From a checkpoint of a small transformer trained on Wikipedia.
Size: 24 layers, 23.4M parameters.
Each number is 50 + 10 x the weight over its row's rms, rounded and kept within 0 to 99. Layers, rows and columns count from 0. The size before them is the row's rms in percent of the matrix's.

# q: layer 10 attention query, 256x256, rms 0.216, rows 180-185, columns 0-255
# k: layer 10 attention key, 256x256, rms 0.199, rows 180-185, columns 0-255
q180 111:49 46 51 71 67 68 55 49 56 30 43 53 64 58 42 45 53 65 43 46 49 56 39 43 51 60 53 52 48 36 48 63 43 53 45 48 39 58 44 39 52 55 71 44 43 45 37 50 29 63 47 43 59 38 32 44 39 41 50 38 70 43 56 54 55 50 48 44 34 59 49 49 41 52 55 51 41 72 49 41 54 64 48 62 49 59 50 54 64 40 54 43 52 44 54 50 40 44 66 61 63 42 57 57 38 64 54 63 49 41 57 58 61 43 51 32 46 42 50 79 36 45 58 48 52 52 44 43 69 63 43 52 33 64 49 46 60 40 65 33 59 52 39 50 53 42 43 59 49 46 44 51 62 52 68 65 50 45 30 37 40 59 42 46 36 44 46 55 75 41 62 29 51 60 55 37 45 49 67 58 54 60 61 33 44 24 46 49 56 47 46 37 51 55 59 57 49 69 44 63 48 58 33 47 51 66 40 62 47 64 57 36 51 48 37 43 56 42 43 53 25 57 48 43 43 37 53 70 66 49 41 44 44 42 61 33 40 51 63 45 39 48 44 44 34 60 36 54 33 53 48 55 48 33 47 37
k180 110:46 62 57 53 56 63 35 41 51 50 40 49 58 43 47 49 36 55 43 37 62 47 51 48 49 64 42 74 39 48 57 46 61 59 41 54 52 53 67 36 52 53 70 45 57 62 33 40 24 48 56 61 50 59 44 41 59 49 34 31 39 44 48 49 45 52 52 64 56 29 67 63 44 55 47 51 44 60 35 46 57 73 64 55 36 47 51 50 50 37 57 35 49 51 40 45 50 52 59 40 36 52 62 56 48 50 56 36 60 65 47 54 51 51 34 38 60 47 53 65 38 41 57 45 51 48 21 32 53 47 65 59 41 42 67 45 72 58 44 43 60 57 45 50 57 38 52 70 50 44 50 41 43 51 79 45 52 40 40 47 60 46 65 43 35 51 41 43 58 58 46 52 65 53 53 55 56 44 65 58 54 55 60 45 58 41 59 48 66 32 52 47 56 53 55 44 55 51 58 71 45 52 29 26 57 61 72 58 35 65 46 38 58 41 36 59 44 63 38 57 42 47 44 64 45 55 55 63 60 41 48 47 42 45 56 44 35 56 47 45 63 46 64 53 58 46 46 56 42 70 74 46 56 62 54 48
q181 103:40 40 62 56 55 37 48 46 64 29 34 62 48 48 51 60 44 57 64 75 58 47 44 45 63 54 51 60 50 47 26 57 69 54 54 52 57 46 55 59 41 61 35 72 43 54 67 42 50 28 64 45 39 51 37 42 59 43 48 44 62 48 48 34 45 40 52 47 49 50 45 55 36 62 48 58 51 45 48 47 59 62 52 69 27 56 51 49 39 58 53 60 44 35 57 60 50 47 52 59 30 57 55 58 62 25 40 41 33 35 47 56 50 58 55 57 60 48 41 51 40 62 59 37 48 47 56 30 53 56 74 69 55 49 42 65 55 38 47 42 59 53 72 40 39 54 63 50 55 61 52 37 62 52 46 71 35 49 53 58 44 39 61 51 49 47 58 56 53 54 43 50 39 36 56 50 35 33 40 61 59 54 48 46 51 39 53 51 58 37 35 48 59 43 55 54 49 40 59 58 62 50 50 28 60 39 59 60 71 45 60 47 35 61 52 48 42 69 56 44 48 48 42 40 54 64 53 42 69 64 65 41 39 35 43 37 36 55 52 38 40 53 61 69 55 34 48 51 54 49 43 58 55 34 48 50
k181 102:50 54 65 49 52 42 56 50 53 45 57 55 53 45 51 57 57 53 57 55 46 54 50 46 52 41 39 52 53 44 47 49 42 56 63 57 52 40 52 49 58 72 40 45 46 46 69 60 41 70 52 37 68 51 43 36 58 65 51 54 61 53 55 67 49 34 64 66 65 52 63 57 67 61 43 67 35 48 34 43 65 53 44 56 46 62 58 40 44 62 45 56 48 31 31 65 74 56 61 42 41 58 38 57 84 46 55 39 69 59 55 49 52 54 69 63 49 41 30 51 42 60 67 49 45 51 56 39 34 34 54 55 24 48 35 64 59 61 40 38 51 38 54 54 51 37 49 46 47 50 48 58 60 72 50 44 62 65 34 58 52 35 63 41 64 47 44 51 51 58 50 34 37 41 43 57 42 41 41 55 46 46 57 40 41 48 48 41 52 48 58 43 49 59 53 57 57 50 51 50 51 32 78 45 63 41 33 44 60 54 48 51 58 43 42 49 44 67 69 60 48 45 40 44 46 51 49 65 49 50 44 60 26 54 49 69 47 41 44 47 53 55 39 60 60 62 58 45 26 58 44 54 51 42 43 70
q182 106:53 38 49 47 53 50 54 49 30 53 51 33 50 40 43 58 57 55 60 52 62 66 56 62 53 41 48 45 46 52 59 44 57 50 55 34 41 30 49 52 54 59 56 50 52 54 39 39 60 51 63 44 50 32 54 68 54 58 43 46 43 53 54 69 41 54 42 36 43 67 58 57 53 35 39 63 51 59 60 46 51 44 56 66 66 58 59 54 39 52 31 55 46 46 50 37 55 43 46 52 77 39 76 59 47 43 62 42 62 60 67 63 58 34 50 61 67 44 51 45 60 39 65 39 48 48 62 57 62 68 48 31 54 31 39 49 38 53 62 49 43 39 43 56 45 57 59 39 52 55 53 54 46 52 52 37 54 59 53 39 54 44 54 59 56 51 39 53 65 53 60 46 46 35 57 56 50 46 48 45 56 41 42 52 34 58 32 53 68 57 67 32 46 38 64 36 37 57 52 45 55 53 37 57 40 38 46 30 59 42 59 80 50 56 42 32 59 63 41 50 44 38 55 44 50 36 50 66 79 32 38 57 44 52 47 60 51 40 45 37 48 56 55 30 42 69 40 50 42 34 71 62 54 54 48 44
k182 106:32 56 51 44 61 46 44 55 53 50 42 51 48 56 55 57 39 79 37 70 37 72 54 52 67 54 43 38 68 40 61 61 58 53 52 52 50 46 41 43 45 56 60 61 68 34 58 65 47 58 56 50 44 59 46 49 40 63 45 37 47 46 35 50 43 50 59 48 48 49 52 49 51 43 37 47 46 38 52 52 43 42 55 54 66 56 52 60 43 52 54 62 71 41 53 43 50 60 47 46 54 35 52 62 27 34 67 43 47 73 62 60 44 50 59 27 62 57 50 38 49 52 53 44 45 52 47 23 83 49 39 34 54 28 43 32 59 58 55 59 36 43 41 62 26 58 49 58 54 73 40 44 43 51 50 55 47 45 61 61 42 54 43 51 55 66 50 50 43 34 54 50 59 50 59 55 53 59 52 45 35 55 53 67 38 46 34 71 48 54 60 66 59 56 60 60 62 63 59 51 45 41 44 38 50 62 61 41 59 32 43 69 40 41 40 66 57 47 48 33 48 49 39 54 62 67 67 51 46 47 47 33 54 62 49 42 53 41 45 49 62 54 55 50 53 50 46 49 52 65 62 42 44 47 58 58
q183 100:34 44 35 51 49 48 54 57 41 64 49 62 38 48 46 60 42 49 69 62 48 47 47 48 48 42 53 44 38 41 59 51 61 55 44 56 53 55 70 23 31 46 65 50 58 38 32 56 36 61 58 63 47 52 55 54 25 52 51 28 48 48 52 33 60 66 48 25 58 40 50 42 58 55 53 27 45 41 27 48 29 58 52 52 35 42 75 60 70 41 59 52 51 62 52 64 53 56 37 54 51 45 57 57 47 69 48 67 39 46 62 51 52 63 47 49 50 46 40 47 52 43 45 58 66 59 44 52 42 52 40 43 49 49 48 48 49 59 48 44 65 37 41 53 65 39 50 51 48 55 57 54 51 18 42 55 46 42 52 60 49 48 29 43 53 59 55 35 67 37 51 42 49 51 43 56 54 43 42 52 73 47 57 43 44 50 60 45 39 57 55 39 57 59 53 63 45 33 57 52 59 61 57 55 52 61 50 56 53 42 52 65 41 54 35 54 48 51 58 56 39 57 43 58 43 48 55 52 16 38 49 59 34 40 52 54 42 66 30 53 27 36 63 49 60 49 40 64 50 44 41 41 53 54 52 35
k183 102:51 57 48 53 48 50 54 42 60 58 55 61 49 56 41 51 57 53 64 47 40 28 44 54 47 56 62 64 32 38 51 29 41 46 46 61 45 39 55 46 35 32 44 54 30 43 45 61 28 55 69 52 41 45 76 42 53 44 36 52 46 55 35 48 44 40 57 65 48 48 45 57 66 59 59 49 40 42 52 52 52 41 44 38 47 69 42 52 48 30 46 66 44 54 32 56 40 66 29 33 36 45 68 41 42 55 63 69 51 63 55 45 46 57 36 43 35 62 56 62 42 36 56 63 63 43 39 52 53 39 50 52 44 49 45 56 31 53 59 65 70 57 53 57 71 50 60 49 52 52 56 43 43 23 50 48 34 38 53 49 47 65 53 52 48 33 33 44 56 48 43 54 50 67 41 56 39 58 45 60 42 52 61 26 54 45 60 48 35 60 61 46 55 50 53 50 55 63 49 46 52 58 47 70 60 51 34 43 69 49 37 60 65 43 34 20 59 39 51 40 51 64 51 47 48 49 42 54 45 51 57 49 43 47 49 45 41 54 38 50 42 67 61 36 55 47 44 45 64 64 45 42 66 53 51 39
q184 109:47 46 41 52 62 52 57 44 56 52 53 73 53 50 54 54 42 45 45 57 64 50 52 59 55 49 36 60 47 67 55 34 45 65 60 42 56 46 52 52 55 50 57 61 57 53 58 50 64 51 59 44 64 45 53 52 58 44 44 70 51 45 76 44 51 49 50 51 51 50 48 57 58 49 47 44 61 27 48 60 37 57 56 48 47 49 54 34 55 40 67 45 39 50 53 53 47 77 40 41 45 57 70 56 39 54 42 50 42 48 59 48 57 59 45 75 52 48 28 55 58 49 28 58 65 57 42 57 67 49 52 62 52 55 48 50 57 42 44 65 51 66 52 49 50 58 54 56 48 62 30 55 55 62 47 71 36 52 47 64 38 68 63 39 26 42 56 61 37 40 40 44 42 47 40 68 46 57 64 51 67 41 34 34 29 72 51 50 25 29 57 50 38 53 52 72 62 42 51 53 57 30 51 62 52 45 53 42 70 65 46 67 37 53 53 50 36 52 54 58 71 48 51 41 47 47 66 60 40 54 56 60 50 57 25 60 58 33 45 45 40 47 49 41 52 50 35 47 52 38 47 59 43 49 56 56
k184 110:53 68 52 57 36 51 64 57 52 60 54 64 41 37 52 31 54 59 46 44 34 53 34 60 36 46 19 57 53 60 38 61 52 66 46 48 31 38 57 57 43 44 58 64 53 49 60 46 40 46 57 31 61 54 54 44 35 37 36 49 58 46 60 65 51 36 77 56 55 49 52 37 68 51 47 36 51 59 60 61 55 60 38 55 51 47 29 62 37 51 46 51 34 44 49 60 60 45 35 49 47 50 60 62 67 56 49 47 39 66 42 55 64 52 72 63 37 46 39 73 55 48 47 63 42 50 67 59 57 53 44 43 41 61 52 36 56 33 53 59 47 39 50 49 53 47 59 39 59 53 50 36 57 43 40 43 55 46 55 48 55 53 42 54 39 48 47 52 58 32 55 46 48 40 55 45 45 43 64 31 47 40 39 56 54 63 54 42 52 42 59 46 44 62 55 45 43 51 52 33 47 34 54 50 51 39 43 60 48 62 42 52 40 75 30 55 39 67 49 64 58 48 50 69 54 57 54 54 48 30 50 54 54 41 55 41 61 55 36 51 35 59 53 26 47 47 48 40 68 41 47 51 61 76 44 64
q185 099:66 46 57 62 56 48 66 53 58 59 36 54 58 55 40 58 64 26 45 45 38 38 49 41 43 48 50 53 37 41 64 39 72 49 73 57 63 36 60 20 56 42 50 59 66 45 57 41 48 68 53 46 51 46 43 59 40 50 48 56 58 42 49 51 53 44 58 52 56 49 56 32 56 50 57 57 43 39 47 46 51 53 63 74 53 49 33 57 57 47 48 58 57 31 58 47 40 63 47 50 65 55 22 51 45 49 58 69 49 55 54 40 42 54 65 27 39 50 59 50 47 49 50 50 54 58 58 61 46 49 70 54 52 56 55 38 58 46 53 59 44 58 55 64 43 52 41 48 60 57 71 52 67 52 31 49 29 61 47 57 55 45 42 29 55 41 55 33 64 45 56 60 37 43 81 60 48 47 48 54 57 66 58 53 51 50 48 54 47 32 69 49 55 42 51 43 45 69 64 53 53 14 52 60 63 54 36 43 45 49 53 49 49 60 53 47 42 29 56 43 45 56 67 58 59 42 46 44 53 47 54 56 50 51 42 42 50 55 64 55 42 40 46 47 42 64 53 44 40 53 74 59 57 40 44 43
k185 098:50 60 59 43 44 68 69 25 44 48 57 37 45 64 46 58 29 34 41 40 61 52 43 48 45 43 58 49 63 56 52 48 56 69 56 66 44 55 52 30 41 34 47 27 45 40 30 46 48 55 37 41 40 41 42 54 85 41 67 43 46 44 47 56 42 54 58 52 48 46 44 34 50 32 53 46 37 63 41 40 48 53 52 50 57 43 50 52 46 55 51 49 64 64 52 50 31 49 51 42 51 62 55 51 27 42 65 46 37 38 51 41 50 60 66 44 54 40 44 45 41 39 49 50 38 57 54 47 59 57 64 54 49 32 66 41 52 31 52 54 42 53 45 68 50 51 44 31 61 49 55 57 53 45 60 63 50 41 53 64 36 43 62 44 37 47 46 38 54 38 50 31 28 61 61 47 62 46 42 35 39 45 51 31 72 53 49 60 58 48 56 42 49 45 55 57 62 50 63 58 54 33 45 45 74 47 56 46 48 54 49 45 45 58 60 40 43 64 63 50 51 44 42 49 57 40 54 56 39 43 55 51 42 50 57 58 68 46 44 68 60 50 63 65 46 50 32 37 33 65 59 57 52 29 50 43